From a checkpoint of a small transformer trained on Wikipedia.
Training: a variant of Muon for these matrices, 8645 steps.
Each number is 128 + 24 x the weight over its row's rms, rounded and kept within 0 to 255. Layers, rows and columns count from 0. The size above them is the row's rms in percent of the matrix's.

# layer 3 MLP up, 2048x512, rms 0.0861, rows 142-159, columns 0-127
size [ 96 101  96 101  99 100 101  88 101  98  97  99 103  98 104  91 100 100]
[[123  94 126 112 140 116 103 125 148 117 126  86 129 125 158 125 124 144 154 106 142  70 151  83 187 102 172 146  92 100 167 113 151 175 144 137 104 158 149 111 116 157 124 157 128 122 140  98 124 118 151 117 130 108 130 128 115 108  84 145 147 142 140 136 138 100  86 137  93 162 147 148 127  75  97 102  60 160 181 103 166 114 167 150 119 148 132 149 113 139 117 125 121 154 141 141 105 196 128 117 128 122 123 127 145 157  93 151 148 129 112  87  79 148 130 150 108 133 138 164 160 178 145 132 119 118 155 104]
 [136 111 117 141  62 149 124 160 147 108 119 109 104 119 140 153 129 137 106 115 161 151 119 125 127 100 133 118 117 124 140 113 175 153 122 160  80 145 128 103 113  56  99 131 109 130  73 116 103 138 121 152 130 147 117 165 140 115  64 135 144 138 129  85 110 135 150  94 159 158  69 105 180 140 127 104 136 160 145 127 114 148 123  84 171 129 144 157  98 122 144 151 125 133 154 175 154 124 118 154 140 137 129 106 149 123  93 164 123 125 137 161 113 113 122 136 158 120  85 112 187 100 108 161 148 117  98 159]
 [126 117 167  90 108  90 118 132 110 125 157 109  62 121 126 128 112 141 138 136 111 144 135 133 126  82 142  90 120 116 120  91 142 129 122 152 144 188 133 122 115 131 116 100 103 125 120 153 126 122  70 178 112 128  80 118 136 137 184  95 113 116 143 160 161 136 117 157 127 129 134 141 168 158 109 102 145 143 105 143  74 104 121 202 105 159 162 125 143 138 110 137  99 138  93  94 115 127  75 149 115 150 139 132 120 141 145 141 129 154 143 151 107 122 127  98  76 110 108 121 147 119 168  87 124 153 140  73]
 [157 116 129 142 100  78 139 107 145 147 147 147 108 112 139 109 133  92  92 164 145 126 141 129 118 134 117 136 159 132 136 118 170 156 118 152  95 108  94  92 115 139 108 144 105 145 118 109 152 137 107 158 124 141 127 120 164 155 162 128 114 144 120 148 130 158 130 125 119 105 123 119 168  82 100 141 133 134 149 123 108  97  71 156 135 137  97 156 162 165 117 117  97 138 114 123 115 127 137 113 145 140 130 139 146 110 159 141  99 111 169 161 100 124 104 131  67 136 120 166  95 155 147 122 135 126 161 110]
 [139 160  83  96 101 116 111 156  97 153 152 108 163 137 152 155 119 129 131  99 130 179 180 109 124  97  95 103 175 113  77 139  99 130 131 118 128 129 160 129 154 139 123 139 111 128 168 115 106 119 131 110 131 159 155 182 161 124 121  81 142 158 160 135 103 122  98 143 153  99 144 113 140 120 129 172 138 124 117 141 156  90  98 129  92 145 132 133 142 128 144 146 158  97 103 132 144 139 122 118 111 137 125 130 135 130 101 123 117  94 150  81 128 137 126 143 121  96 164 127 128 157 170  79 150 115 102 143]
 [139 126 152 123 107 139 151 117 150 129 164 102 113 134 145 150 148 150 100 118 171  98 135 140  81 106 158 124 154 101 132 116 127 148  96 153  87 116 132 114 187 129 124 131 174 168 143 156 111 166 155 146 117 169 103 133 137 105 147 131 116 143 128 126  75 161 159 160 126 168 121 109  87 120 126 165  95 129 125 154 156 184  86 148 121 122  82 122 128 106 171  98 150 131 130 130 127 124 125  85 111  99 140  86 128 130 130 140 165 102 122  91  83 116 102 131 130 116 121 132 175 144 124 144 116 130  88 154]
 [119 107 145 124 146 137 150 144 129  83 114 111 138 126 172 135 120 171 108 123 152  82 152 160 124 110 143 132 148 129 152  87 109 125 124  87 158 111 164 141 134 174 112  99 130 120 128 130 106 124  90 120 148 127 134 140 128 134 169 143 130 114 119 165  96  70 137 152 182 158  74 151 142 166 147 146 151 122 120  93 122 123  95  94 108 108 112 149 147 129 104 164 123 135 138 170 127  94 129 142 121 110 138 201 115  97 156 166 193  85 133 128  99 160 152 115 126 153 128 129  86 115 116 126 111 109 120 120]
 [124 140 167 124 115 112 171 127 138 117 128 103 180 153 141 125 129 111 144 139 106 125 151 131 169 131 154 122 135 120 130 141 113 112 118 136 187 137 104 100 121 134 138 131 121  92 130 143 106 116 114  98 159  73 134 191 139 123 130 151  96 141 155 150 102  90 124 100 109 132 116  88 104 152 145 107 132 139 105  95 154  96 129 171 123 128 119 116 124 140 156 141 107 139 122 142 156 137 177  75 136 160  93  93 106 111 176 159 117 180 144 131 101 122 142 150 163 120 129 135 132  85 127 127 155  93 137 135]
 [129 178 128 118 156 103 152 123 131 103 161 110 150 101 130 112 127  95 101  95 164 129 184  94 167 115 151 106 106 128 140 142 150 141 136 181 124 150 135  89 132 137 151 131 138 106 108 119  87 128 125 125 158 127 106  94 119 136 119 117 133 102 141  96 114 121 188 133 110 142  86 154 128 121 124 122 106 181 100 134 137 108 113 138 139 104 119 118 123 123 131 144 113 126 136 139 137 129 112 169 158 129 134 118 123 167 106 138 148 106 174  86 129 122 126 118 111  89 158 151 133 137 126  92 119  86 121 168]
 [103 128 158 157 128 118 117 103 131  83  96 155 128 153 140 108 165  93  82 114 151 141 133 101 106 106 165 129 129 114 140 126 128 121 181 147 131 116 122 123 102 134 141 178 112 126 156 138 160 142 101 135  95 140 110 136 145 149 120 146 107  80  91 156 160  96  94  98 146 127  89 156 135 146  93 142 137 125 160 123 123 138 153 107 121 160 157 144 148  71 142  79 139 116 107 138 131 148 146  83 137 129 175 131  91 143  80  85 119 143 138 130 148 111  85 131 158 172 108  98 134 151 135 157 124  91 102 126]
 [120 142 119  97 121  77 117 148  76 140 148 127 167 142 145 125 145 117 116 109 115 106 151 126 157 125 116  80 116 149 104 113 113 134 108  75 142 110  93  92 121 139 129  65 133 161 157 158 142  97 160 138 143 114  85 131 157 121 153 153 124  91 135 146 158  83 151 123 141 114 155  88 111  91 101 129  84 111 114 136 162 121 130 150 125 139 184 140 135 153 141 134 141 108 113 164 155 151 131 148  90 165 144 115 106 148 108 145 142 142 179 119 108 115 117  94 152 148 146 120 120 133  73 117 141 141 156 171]
 [140 125 147 128  99 107 100 122 155 111 137  96 139 132 130 124 112 136 134 122 128 116 110 162 108 137 169 127 128 135  98 147 130 158 136 119 135  98 102 149 117 174 127 133 144 135 127 111 111 146 109 163 122 115 162  95 117 182 144 111 142 123 103 151 141  85  97 140 121 133 122  96 158 122 165 149 138 108 155 124 163 125 112 135 100 168  74 158 163 113 131 150 139 181 107  98 146  66 122 123 112 167 119 126 157  92 171 132 149 136 169 190 117 130 141 159 138 103 107 147 141  99 140 142 131 128  84 138]
 [113 108 174 111 112 126 130 101 131 145 141  88  97 134 123 113 110 202 125 128 156 123 147 170 142 100 154 105 153 139 107 154 101 153 134 128 134 146  99 117 112 127  95 155 114 134 115 136 120 154 156 154 161 124 140 154  84 117 153  87 146 137  92 121 122 130 128 150 139 146  91 139 119 121 140 157 109  87 131 149 127 128 121  99 133 102 149 131 101 137 107 120 113  88 142 137 144 121 189 153 125 127 113 162 136 160  96 130 151 135 108 114 108  97 143 103 112 155 166 171 136 119  96 111 120 108  99  92]
 [117 102 160 129  70 142 161 163 140 152 140 104 133 150 101 102  92 104 130 148 126 129 144 122 118 108 127 158 109 142 162 138 141 147 101 159 151 106 145  95 117 152 105 131 157 151 139 143 140 134 103 112 101 146 131 142 157 144 129 144 109  61 129 153 148 185 136 134 120 151 112 138 126 110  96 101 104 124 127 121 124 142 150 102 122 126 105 131 148 132 110 124 134 167 100 136 116 156 118 139 115 132 131 164 118 131 129 151 139 137 137 160 107 128 132 146 129 138 108  99 119  99 101 127 128 134  88 153]
 [114 142 103 116 111 108 130 117 126 129 158  73 163 125  94 133 122 131 167 125 125  95 140 136 119 126 117 150 104 123 117 123 103 109 154  93 139 123 116 140 128 101 159 124  61 145  87 119 143 118 135 108 129 114 106 100 111 160 152 102 115 121 138 148 133 142 107  87 127 107  80  82  72 129 149 159 119 125 136 156 117 120 139 159 159 120 120 141 118 128  68 109  98 140 151 121 176 141 166  95 156 162 155 143 129 128 131 151 115 118 156 133  57 134 116 154 114 128 141 115 161 111 125 160 107 129 150 120]
 [174 130 125 137 142  98 123 122 135 169 120 118 163 107 106  99 111 148 124 113 155  83 134 145 117 122 139 142  88  87 149 117  92 137 119 146 121 124 148  74 106 125 120  95 115 127 158  89 126 133 168 123 101 105  93 132 145 145 102 170 156 113 134 142 126 115 165 164 135 135 148 131 161 166 146 118 109  99 122 164  90 139 173 131 106 124 133 120 110 126 162 138  99 127 136 143 126 121 132 113 130 135 147  93 136 117 156 108 120 124  86 151 105 120  81 106 138 151 131 147 165 158 106 117 132 154  98 172]
 [ 97 152 142 116 143 121 119 119  92 180 155 125 156 174 115 136 133 130 127 136 128 138 120 135  73 139  59 100 151 106 138 134 142 134  77 109 114 169 109 126 108 128 129 123 149 148 138  94 136 129 125 146 128 147 123 123 132  91 169 115  92 117 145  98  98 113 134 125 135 118 112  99 129 123 138 127 168 147 145 165 101 158 130 122 139 153 159 149 138 177 122 144  95 115 118 152  98 118 132 118 134 135 139 193 106 115 153  96 136 151 135 133 130 129 101 117  96 136 142 146  87 150 146 116 124 124 119 119]
 [151 121 131 104 107  97  72 116 153 130 123 191  79 114 161 143 127 167 131 144 103 162  65  94 159  61 134 174 131 144 111 124 116 141  90 151  69  97 167  83 128 119 118 177 167 155 144 105 142 137 119 147 141  73 111 121 117 129  93 156 125 148 139 126 129  90 113 140 137  79 111 154 103 130 124 114 128 109 115 111 151  83 116 158 129 115 128 111 140 189  93 130 100 175 177 163 142 129  99 127 157 146 148 118 105 136 141 135 108 119 139 126 142  97 105 163 109 169 110 156 111 154 124 148 132 147 123 116]]
# layer 3 MLP down (transposed), 2048x512, rms 0.117, rows 142-159, columns 0-127
size [ 93  96  98  97  92  94  96 136 103 104 104  93  90  99  96  99  96  95]
[[114 113 150 145 179 154 113 128 145 120 104 126 133 117 104 135 131 132 155  98 120 145 100 119  93 136 145 124 140 111 125 153 132 134 139 117 137 102 106 104 156 105 122  82 103 139 145 129 117 122  82 114 101 136 149 100  79 129 127 138 153  89 127 139  99 131 129 155 120 172  92 118 136 122 138 156 164 133 138 105 109 145 118 155 110  95 163  87 130 108  85 157 107 125 124 114 139 164 134 114  91 143 110  92 111  98 178 109 126 169  97  99 129 114  98 162 141 154 137 120 146 155 145 101 109 127 185 141]
 [178 140 134 146  97 120 154 176 111 153 134 106 136 126 142 148  86 159 101 116  95 110 122 139  93 115 106 110 134  67 142 134 120 101 102 138  81 150 111  79 136 132 143 130  99 164  90 145 111 143 124 142 140 132 137 139 127 117 137 136 113 154 112 102 126 162 214 104 120  93 101 105 150 149 133 110 115 120 159 127  79 145 127 137 136 153 101 142 112 102 108  89 133 151 151 116 123 125 140 119 101 142 120 108 126 127  81 134 118 121 145 131 138 156  94 147 136 147  97  80 135 145 132 139 121  99 143 164]
 [108 110 149 164 161 133 137 132 132 109 100 127 122 106 114 102 102 150  84 116 112 105 135 124 148 140 143 109 111 144 134 136 139 118 135  61 107 119 130  87  90 146 116  80 153 165 126 108 149 128 125 144 157  87 150  95 157 129 107 165 103 110 138 162 145 103 145 124 151 146 180 134 115 174 152 103  77 133 158 130 122 182 141  55 104  94 126 156 152 115  73 127 146 119 120 112 109 118 137 131 109  86 119 121  87 147  93 174 132 171 139 123 159 128 117 138 102 180 130 107 140 168 163  81 123 134 148 119]
 [142  89 159 112 155 102 154 106 152 125 112 119 149 110 129 142  74 126  93 147 143 127 156 146  80 143 119 132 198 129 142 153 108 111 172 116 144 112 155 145 147 105 137 135 153 154  73 130 116 110 117 144 140 161 167 132 146 119 114 127 129 116 129 165 131 117 136 110 129 171 126 156 146 129 135 140 131 107 106 138 112 141 141 101 155 154 130 156 187 105 146 151  97 125  73 144 120 155 119 106  87  95 127  84 148 120 137  80 148 126 109 133 118 125  99 112 122 164 113  78 127 158 129 148 136 129 157 114]
 [ 67 122 126 161 149 111 124 117 125 141 102 130 137 123 103 131 135 132 121 162 126 162 101 137 133 126  88 118 154 122 119 113 149 140 197 151  74 160 102 141 110 129 150 115 163 129 143 136 151 124 131 120 145 141 146 125  94  95  81 141 165 133 119 104 165 101 118 148 124 128 145 136 135 162 116 155 141 128 134 115 103 120 158 125 189 139 105 128  77 112 174 126 124 129 128 117 107  87 150 158 126 173 162 162 152 146 131  95 141 153 136 131 173 128 105  99 100 143 100 125 111 137 165 149  81 116 138 139]
 [139 130 110 107 133 142 106 120 120 106 113 113 139  98 142 160 101  99 173 136 175 123  91  88 124 117 135 146 117 130  78 160 141 142 144 107 146 122 141 148 128 147 131 116 118 100 188 133 115 142 102  91 116 120 125 136 107  77 122 116 119 131 167 130 145 155 142  94 148 101 129 169 102 113 113 125 134 105 153  99  88 120 129 111 149 119 134 123  93  93 144 121 162 125 151 122 164 100 118 135 139 133 113 137 132  96 137 157 146 135 198 133 134 129 113 150 130 155 107 113 129 146  96 112 116 118 143 125]
 [ 80 117 140 133 168 106 127 173 123 146 157 136 120 100 115 171 115 155 157 170 106 114 138 129 143 162 143 157 140 168 119 142 127 158 158 105 122 112 179 150 149 105 146 102 140 115  86 130 145 118 112 161 124 119 118 149 156 127 164 144 148 117 116 106 107  78 123 127 140 163 117 115 124 128 154 149 136 149 129 117 174 154 109 130 150 159  86 193 123 115 150 131 115 136 120  97 144 111 136 210 154 119 115 186 167 122 132 107 116 121 122 115 101 158 158 163 117 124 117 140 120 129 145 101 113 140 125 176]
 [198 139 146 112 110 156  58 174 139  99 113 156 147 150 112 138 150 176 116  94 144  99 112 107 135 153 155 137 143 132 160 143 124 148 144 153 121 158 119 141 114 111  99 156 107  98 139 132 120 133  85  90 169 141 117  99 155 115 120 132 116 155 149 119 105 154 141 132 130 113  82 130 128 139 152  96 114 147 113 104 147 117 113 128 112  74 132 140 126 151 109 128 159 129 151  67 144 138  83 132 129 145 161 157 117 128  76 166 117 136  95 116  97 118 144 125 146 139 160 117 121 112 129 161 145 128 125 100]
 [134 141 112 158 128 166 149 139 133 105 133 113 133 109 143 175 157 199 176 173 119  94 110 129 151  97 117  88 119 122 132 130 141 106 139 136 112 163  89 116 153 121  85 146 128  98 114 145 153 116 105 123 148 148 143 138 122 122 147 106  88 176 131 116 153 146 127 120  82 141 127 123 105 127 110 119 115 114 118 113 151 143 100  90 112  78 129 103 131 111 162 152 120 151 134 156 167 167 106 111  92 191 131 175 142 135 102 124 142 128  93 155 110 106 154 139 112 127 143 131 112 139 160 118 122 158 119 158]
 [ 86 128 104 153 118 136 138 114 135 114 142  73 162 172 135 149 103 133 135 150 130  84 139  98 124 156 132 121 157 158 160 127 114 114 160 115 130 115 145 121 136 184 143 164 110 167 152 120 116 133 142 124 121 112 134 149 108 127 146 113 127 116 144 141 145 138 114 160 123 158 145 147 132  87 152 151 153 106  76 136  99 102 109 143 123 135 167  84 140 167 162 148 162 123 122  94 136 135 139 141 150 155 116 140 149 142  95 126  88 136 134 173 130 124 145 137 108 117 129 143 139 135 163 107 134 134 134 120]
 [180 142 115 169 141 126 104 115 131 142 159 111 158 137 138 138 182 156  95  95  97 125 109 129 164 147 111 180  90  93 152 126 117 128  98 173 104 147 109 132 143 154 153 135  93 138 147 144 174 126 123 152 145 110 140 141 113 137 111 144 125 152 108 119 150 152 164 100 105 109 131 115 101 139 138 144 164 136 123 107 109 124 151 160 149 123 125 134 133  83  81 157  99 105  82  70 124 142 100 139 139 138 118 144 167 116  97  77 147 146 149 129 202 132 112 138 121 147 134 134 127 142 116 149 141 124  97 128]
 [111 100 121 135 158 145 136 152 121 145 155 133 143 115 133 138 139 157 102 147 125 116 159  97 135 103 120 123 130 129 122 159 168 134 120  96 119 109 112 104  99 140 146 103 101 130 110 138 175 129 161 153 165 119 103 104 154 156 153 113 176  99 124 140 128 147  92 122 111 151 108 145  84 133 123 163 115 160 137  95 113 133 164 157 135 142 134 180  80 126 141 153 180 113 119 143 161 142 162 144 121 167 128 145 118 189 117 122 122 144 114  67 121 120 148 115 150 144 138 125 121 100 115 112 144 164 166 109]
 [128  90  82 129 115  85 106  77 131 137  81 151 162 122 122 127 159 133  88 123  70 117 127  80  91 164 148 120  82 135 120  77 154 106 146 131 102 134 143 127 134 115 142 118 128 140 170 148 137 102 153 143 154 131 137 144 166 157  98 134 151 132 136 123 122 134  87 109 149 137 121 149 144 198 108 171 128 189 111 180 128  95  99 111 140 112 158 173 117 112 140 133 126 188 151 128 140 104 161  99 111 137 122 138 159 143 148 143 127  96 122 158 157 128 159 153 132 161  84 146 108 128 127 128 115 131 135 112]
 [142 121 115  87 155 126 163 127  90 155 119 108 107 106 159  92 111 118 107 125 145 147 128 164 129 103 140 105 118 126 129 120 149 151 102 123  99 163 109 130 132 121 111 114 114 133 160 166 138 143 127 140 125 126 124 159 104 170 123 159 157 129 121 172 134 123  95 139 164 112 170 142 156  96 106 118 134 132 147  75 166  96 106  86 110 174 135 123 150 135 143 108 150 151 122 144 148 160  97 115 144  98  94 125 123 107 137  90 145 144  95 145 122 133 103 103 111 101 137 145 136 132 130 113 101 118 137  99]
 [142 151 124 126 122 124 109 132 129  86 141 118 124 147 122  73 142 148 129 178 107 119 115 112 140 136  83 140 135 140 111 134  89 132 138 175  85 133 157  97 103 177 145 124 142 133 106 116 115  76 118 141  84 102 100  80  97 117 106 135 144 145  84 127 146 146 133 120 109 121 115 128 143 136 118 159 151 119 132  90 105 112 146 130 142 139 150 109 110 171 104 138 108 144 123 131 132  96 114 116 130 162 152 131  81 138 111 103 130 128  93 111 156 128 108 136 153 103 138 125 170 118 113 106 118 124 137 170]
 [123 146  88  81 142 145 131 129 147 123  97 151 118 105 183 137 129 135 154 137 159 157 108 129 121 111 130 155 158 211  91 133 114 150 115 189 166 132 123 114 166 114 127  87 136 105 121 165 111  94 113 111 115 144 155 183 128 113 112 130 106 145 146 123 129 141 123  90 109 111 128 145 123 132 169 167 128 111 120 125 154 138 106 140  91  90 145 180 125 131 180  82 153 149  88  88 112  90 131 131 125 128 147 113 141 102 132 141 163  95 136 133 160  97  99 127 117 127 107 126 139 118 160 154 115 122 111 167]
 [ 99 124 173  83 122 124 141 113 114 172 129 127 133 171 117 112 144 121 118 129 162 110  99 124 114 107  99 129 143 114 137  97 109 142 116 113 138 124  91 114 120 113 183 124 153 133 102 128  87 146 145 135 144 109 124 145 109 117 149 136 138 112 141 106 156  99 158  91  91 103 123 162 149 127 108 108 204 157 137 167 150 127 109 131 133 144 141 116 124 162  78 122 163 120 125  85 124 111 166 137 156 105  84 146 124 103 131 137 146 110 162 118 112 130 139 123 141 130 102 130 127 126 137 138 114 114 119 129]
 [114 159 128 178  91 126 134 173 111 158 153 125 124 131 141  97 149 161 113 156 130 152 114 109 148 110  92 113 132 121 110 110 152  93 146 159  72 107  95 100 150 169 111 133 133 113 140  59 107 104 126 147 126 143 107 114 120 103 146 136 120 108 112 116 119 168 134 116  89 132  96 117 156 110 114  89  94 100 142 165  98 173  83 100 108  97 125 143 119 112 136 153 161 133 106  93 101 127 148 187 137  87 150 104 130 144 141 113 146 154  93 172 101 154 111 105 155  97 143 141 132 113 140 134 160 110 116 188]]
# layer 3 MLP gate, 2048x512, rms 0.0849, rows 143-160, columns 0-127
size [104  97  98 100  97 100  95 102 105  96  98 102  96 102  89  98  95 103]
[[112 122 156 133 118 147  79 119 141 131 155  97 122 141 120 157 109  95 150 111 115 140 144 105 177 126 189 118 143 140 112 105 103 169  76  63 127 157 153 142 114 122 121 148  84 109 132 157 132 188 127 118 120 139 106 145 159 154 155 121  89 171 101 112 143 166 168  72 127 112 137 118 126  81 106 137 122 135 131 155  65 155 147 120 156 129 129 102 115  51 156 143 135 133 131 151 106 125 123 180 137 118 163  93 157 150 157 111 129 148  98  98 134 129 116 101 174 136 149 133 134 148  95 104 103 154 148 163]
 [145 125 157 127 113 144 131 122 104  66 117 189 133 137 125 102 139 136 113 133  71 122 112  50 133 184 161 168 132 133 136 121 123 126  87 138 115  88 106 116 122 147 172 147 108 122 131  80 163 118 153  96 163 118  89 102 169  98 184 129  91 149 116 139 137 143 145 146  98 128 152 139 115 114 111 163 107 114 159 138 119  96 126 127 125 153  96  97  90 167 134  84 105 151 126 153 148 119 108 141 133 112  92 130 140 125 112  80 126 101 182 146  84 139 136 146 139 131 151 124 142  99 165 151 132 166  89 183]
 [151 120 104 136  90 105 121 127 147 110 156  98 110 154 142 124  90  92 112 140 123 130 131 127 139 112  87  98 115 138 140 161 139 159 149 144 105 103 108 122 122 132 137 148 138 130 150 118 139 108 106 123 147 180 106  94  87 151 145 148 107 125 127 128 155 146 146 113 111 119 133 129 146 140 116 148 130 138 148 194 119 149  47 129 107  58 123 125 133 113 140 129 119 147 111 129 118 136 106 128  88 151  76 115 123 139 132 120 151 150 109 113 166  82 127  91 143 161 122 117 123 114 132 120 152 120 127 122]
 [149 134 128 108 132 133 136 126 180 143 122  78  90  90 111 133 140 153 156 158 137 130 111 139 109 148 181 131 127 105 153 144 146 114 121 119 142 100 125 130 125 146 115  85 214 150 146 148 131 133 125 141 163 136 135 111 114 137  84 134  98 142 172 138  86 139 125 132  97 134 148 149 136 150 117 118 172 152 150 113 123 115 127 129 113 144  95 139  78  76  94 161 101 137 168 110 131 121 131 154 159  99 136 160 130 138 121 146 120 147 116 111 151 149 130 174 119 129 161 116 123 133 126  63 172 142 165 165]
 [179 150 148 129 113 106 138 135 148 127 106 142 119  98 120 117 146 100 172  92 135 118 113 109 152 131 154 152 142 140  98 125 141 135 183 160  79 139 148 106 132 175 127 114 131 129 141 141  89 117 135  94 131 134  92 130 102 101 138 146 111 124 137 119 131 126 103  89 106  92 119 144 182 158 176 158  98 170 123 106 121 149 116 117 157 133 130 123 112 129 135 105 152 120 113 136 139 100 128  88 103 126  85 134  91 102  94 132 119 136 103 119 157  93 123 136 102  98 109 157 154 131 136 127 113 140 146  98]
 [136  98 127  64 119 138  79 153 150 204 124 143 104 135 149 105 129 148 104  91 141 142  90 125 102 144 114 113 121 107 117 154 135 135 138 131 146 141 109 139 148  72 162  98 174 178 126 136  38  93 104 105 112 126  97 137 112 169 136  90  93 125  84 120 148 118  79 113 129 174 128 136 125 103  96 149  90 143 141 178 144 148 125 124 128 150 126 121 130 118 140 106 129 183 146 169 111 142 152 128 153 119 135 119  94 110 108  77 112 134 121 109 139 161  82 139 135  76 117 139 125 156 141 133 116 136 161 151]
 [115 109 143 105 151 118 148 132 142 147  73 152 213 131 135 132 111  76 134 128 149 139 139 112 148 152 133 138 147 114 137  95 113 132  99 164 158 114 138 102 137 164 147 155 139 118 141 171 109  91 131 163 149 110 127 141 134 120 123 116 115 125 190 117 126 114 115  89 115 143 123  76  99 121  81 132 121 178 110  91 139 134 139 165 111 121 113 133 122 169 151 111  96 120 132 124 158 109 175  95 121 152 143 119 102  98 162 141 123 162 151 114 112 137 149 144 134 137 149 120 122  93 134 143 166 103  96 159]
 [125 134 152 162 136 136 134 110  82 145  99 136 117  92 106 141 145 179 168 101 132 117 181 111 160 138 165 124  94 173 150 113  93 120 102 112 142 139 137  79 135 117 115 107 104 105 144 148 129 132 136 131 131  97 133 148 133 144 114 152  93 130 133 136 146 128 155 118 117 128  88 146 110 136 107 159 130 148 125 130  78 135 110 136 129 115 114 153 129 120 106 135  74  95  75 108 175 114 149 136 130 143 123 133 109 130 131 140 110 113 125  99 168 130 102 145  59 108 143  98 153 132 102 124  90 135  93 141]
 [136 137 135 159 153 128  55 142 156 123 118 138 152 141 108 123 112 105 160  92 152 145 138 105 133 112  91 131 167 119 115 106 120 150  93  87 109 128  90 115 106 107 145 123 145 105 125 154 139 152 150 130 152  78 149 138 149 136 121 132 112 113  87  95 105  92 135 164 130 138 114 123 120 164 164 126 160 147 106  88 113 137  70 139 163 126 157 122 142 167 170  73 163 157  99 149 134  99 150 113  94  90 107 156 130 150 166 145 102 140 128 140  75 101 140 138 128 126 145 135 179 131 125 121 153  90 123 142]
 [ 89 110 127  65 118 127 152 111 158 111  89 102  83  98 126 130 125 124 137 155 112 176  96 113 118 138 141 148 133 161  93 106 133 131 105 151 145 127 108 138  99 134 135 103 130 126 144 114 159 152 130 124 135 120 148 127 122 127 106 165 113 160 173 103 152 149 124 129 112 131 125 156 129 131 159 116  91 137 108 105 133 115 114  97  99 111 100 143 134 127 149 123 104 147 154 122 174 121  90 137 135 124 129 128 126 111 130  82 117 112 123 153 171 120 166 162  77 105  99 112 130 140 103 132 156 126 134 173]
 [103 138 178  83 157 155 142  71 110 129 111 157 143 140  95 148 135 123  95 169 155 128 130 174 115 134 111 112 126 128 154 128  55 103 159 142 149 130  99 124 149  81 168 200 124 119  98 142 117 139 126 126 113 111  98 158 154  91  82 141 154 135 169 147 123 136 121 119 163 149 139 127 133 126 160 154 142 132  62 105 112  96 131 125 107 108 136 145 150 151 139 125 145 152 111 139 127 103 135 138 152 120 125 133 109 147 129 112 125 115 108 109 119 138 155 126 110 140 150  95  98 141 134 132 148 135  96 171]
 [139 102 119 107 151  93 163 160  84 140 145 167 145 128 121 125 108 123 114 116 151 131  87  94 106 107 126 167 122 118 116  83  79  93 143 136 159 109 159 126 175 120 109  83 128 126  92 119 122  86 122 157 123  94 105  98 133 108 141 171 127 142 169 150 128 131 120 108 137  96 139 105  84 129 120 122 141 138 112  94 183 140 102 148 121 162 156  78 156  89 145 182 115 154 132 142 123  91 103 133 127 149 135  77 123  82 127 120 134 107 120 169 133 107 103 150 160  90 140 128 112 167 128 135 148 156 149  70]
 [ 99 120 105 130 118 144 128 187 125 160 121 135 102 111 157 127 130  87 164  98 157  82 131 158 129 105 163 154 105 198 100  83 158 103 169 130 116 130 136  91 148 112 147 161 140 112 136 111 104 113 128 115 151 127 121 137 109 163 108 136 141 105  93 139 135 109 149  93 135 141 110  93 170 108 118 118 109 109  84 134 103 137 123 134 108 136 106 144 132  89 142  98  95 121 168 136  91 110 146 124 116 123 156 138 147 105 126 109 152 124 127 183 145 113 118 124 153 139 126 110 114 140 119 151  91 122 171  81]
 [168 141 150  96 180 168 112 155 147 119 109  74 128 155 119 153  86 105  71 125 114 162 113 146 139 162 125 129 175 102 121 123 135 119 115 104 117 126 120  91 129 136 128 161 127  87 144 134 134 148  73 162 130 142 113 152 120 124  98 167 143 123 131 126 171 109  85 143 134 129 148 150 151  91 142 135 103  99 124 144 147 100 153 120 119 107 129 145 106 126 165 102 155 144 122 137 145 148 164 122  90 112 125 133 158 159 141 136 122 127 119 140 162 144 128 113 136 149 127  73 113 134 124 136  87 104 144 154]
 [105 152 137 126  88 129 139 113 132 121 155 135  89 147 101 109 146 130 157 145 124 114 125 127 122 109 154  98 115 117 119 141 133 127  84  78 126 126 103 139 122 144 109 177 131 156 159 144 144 172 165 144 138 135 166 110 148 153 164  87 172 145 141 105 131 137  76 100 110 158 134 162 100 104  97 119 104 113 104 118 127 152 112 109 150 101  87 102 134 130  79 140 129 151 154 131 154 141 179 124 142 110 149 109 138 147 161 125 111 126 139 145 128 105 146  91 139 130 139 125 106 162 132 122 170 119  97 134]
 [145 109 187 198 147 108 141 121 137 110 109 186  98 127 116  85 109 101 141 145 103 101 100 126 108 167 154 142 174 152 128 147 131 136 131 104 101 126 138 167 121 110 142 149 183 137 109  92 135 121  93 131 170 141 146 129 109 165 144 161 123 108 116 121  96 176 112 177 126 103 109 139 125 165 113 133 138 128 105  88 125 131 105 110 137 121 122 131 167 148 166 125 148 134  99  99  94 141 158 142 137 139 112  57 139 117 103 112 170  85 128 131 157 107 107 131 118 110 134 154 152 122 115 158 166 134 122 153]
 [117 107 148 120 117  94 111  79  78 166 146 150 125 139 126  99 135 161 162 175 132 113 125 129 164 133 120 149 140 120 149 149 132 142 133 144 148 127 192 109 118 107 140 169 126  94 110 141 156 155  98  98 142 139  96  87 147 118 116 128 158 154 118 105 130  78 110 147 120 102 105  98 121 132 123 108 102 138 119 162 134 110 141 146  98 119 112  52 107 104  88 140 123 124 104 146 139 165  96 118 157 163 107 115  94 118 143  89  73 107 143 130 158 166 166 148 145 145  85 154  97 167 136 125 129 146 122 103]
 [104 153 150 113  76  86  95 132 122 132 125 112  74 132 109 161  99 145 118 109 121 126 154 123 106 126 112 157 135 122 115 126 169 113 155 151 170 178  85 130 190 125 155 103 157 149 145  60 138 160 120 120 124 101 139 159 107  91 125 118 115 126 125  89 110 136 102 141 105 118 125  87 174  99 134 101 129 163 125  63 173 130 146 143 161 106 123 136 139 135 174 115 131  90  82 123 173 106 118 129 132 113 151 135 162 111 129 149 140 107 130 149 120 105 134 121 199 129 128 141 139 167 129 105 141 112 126  92]]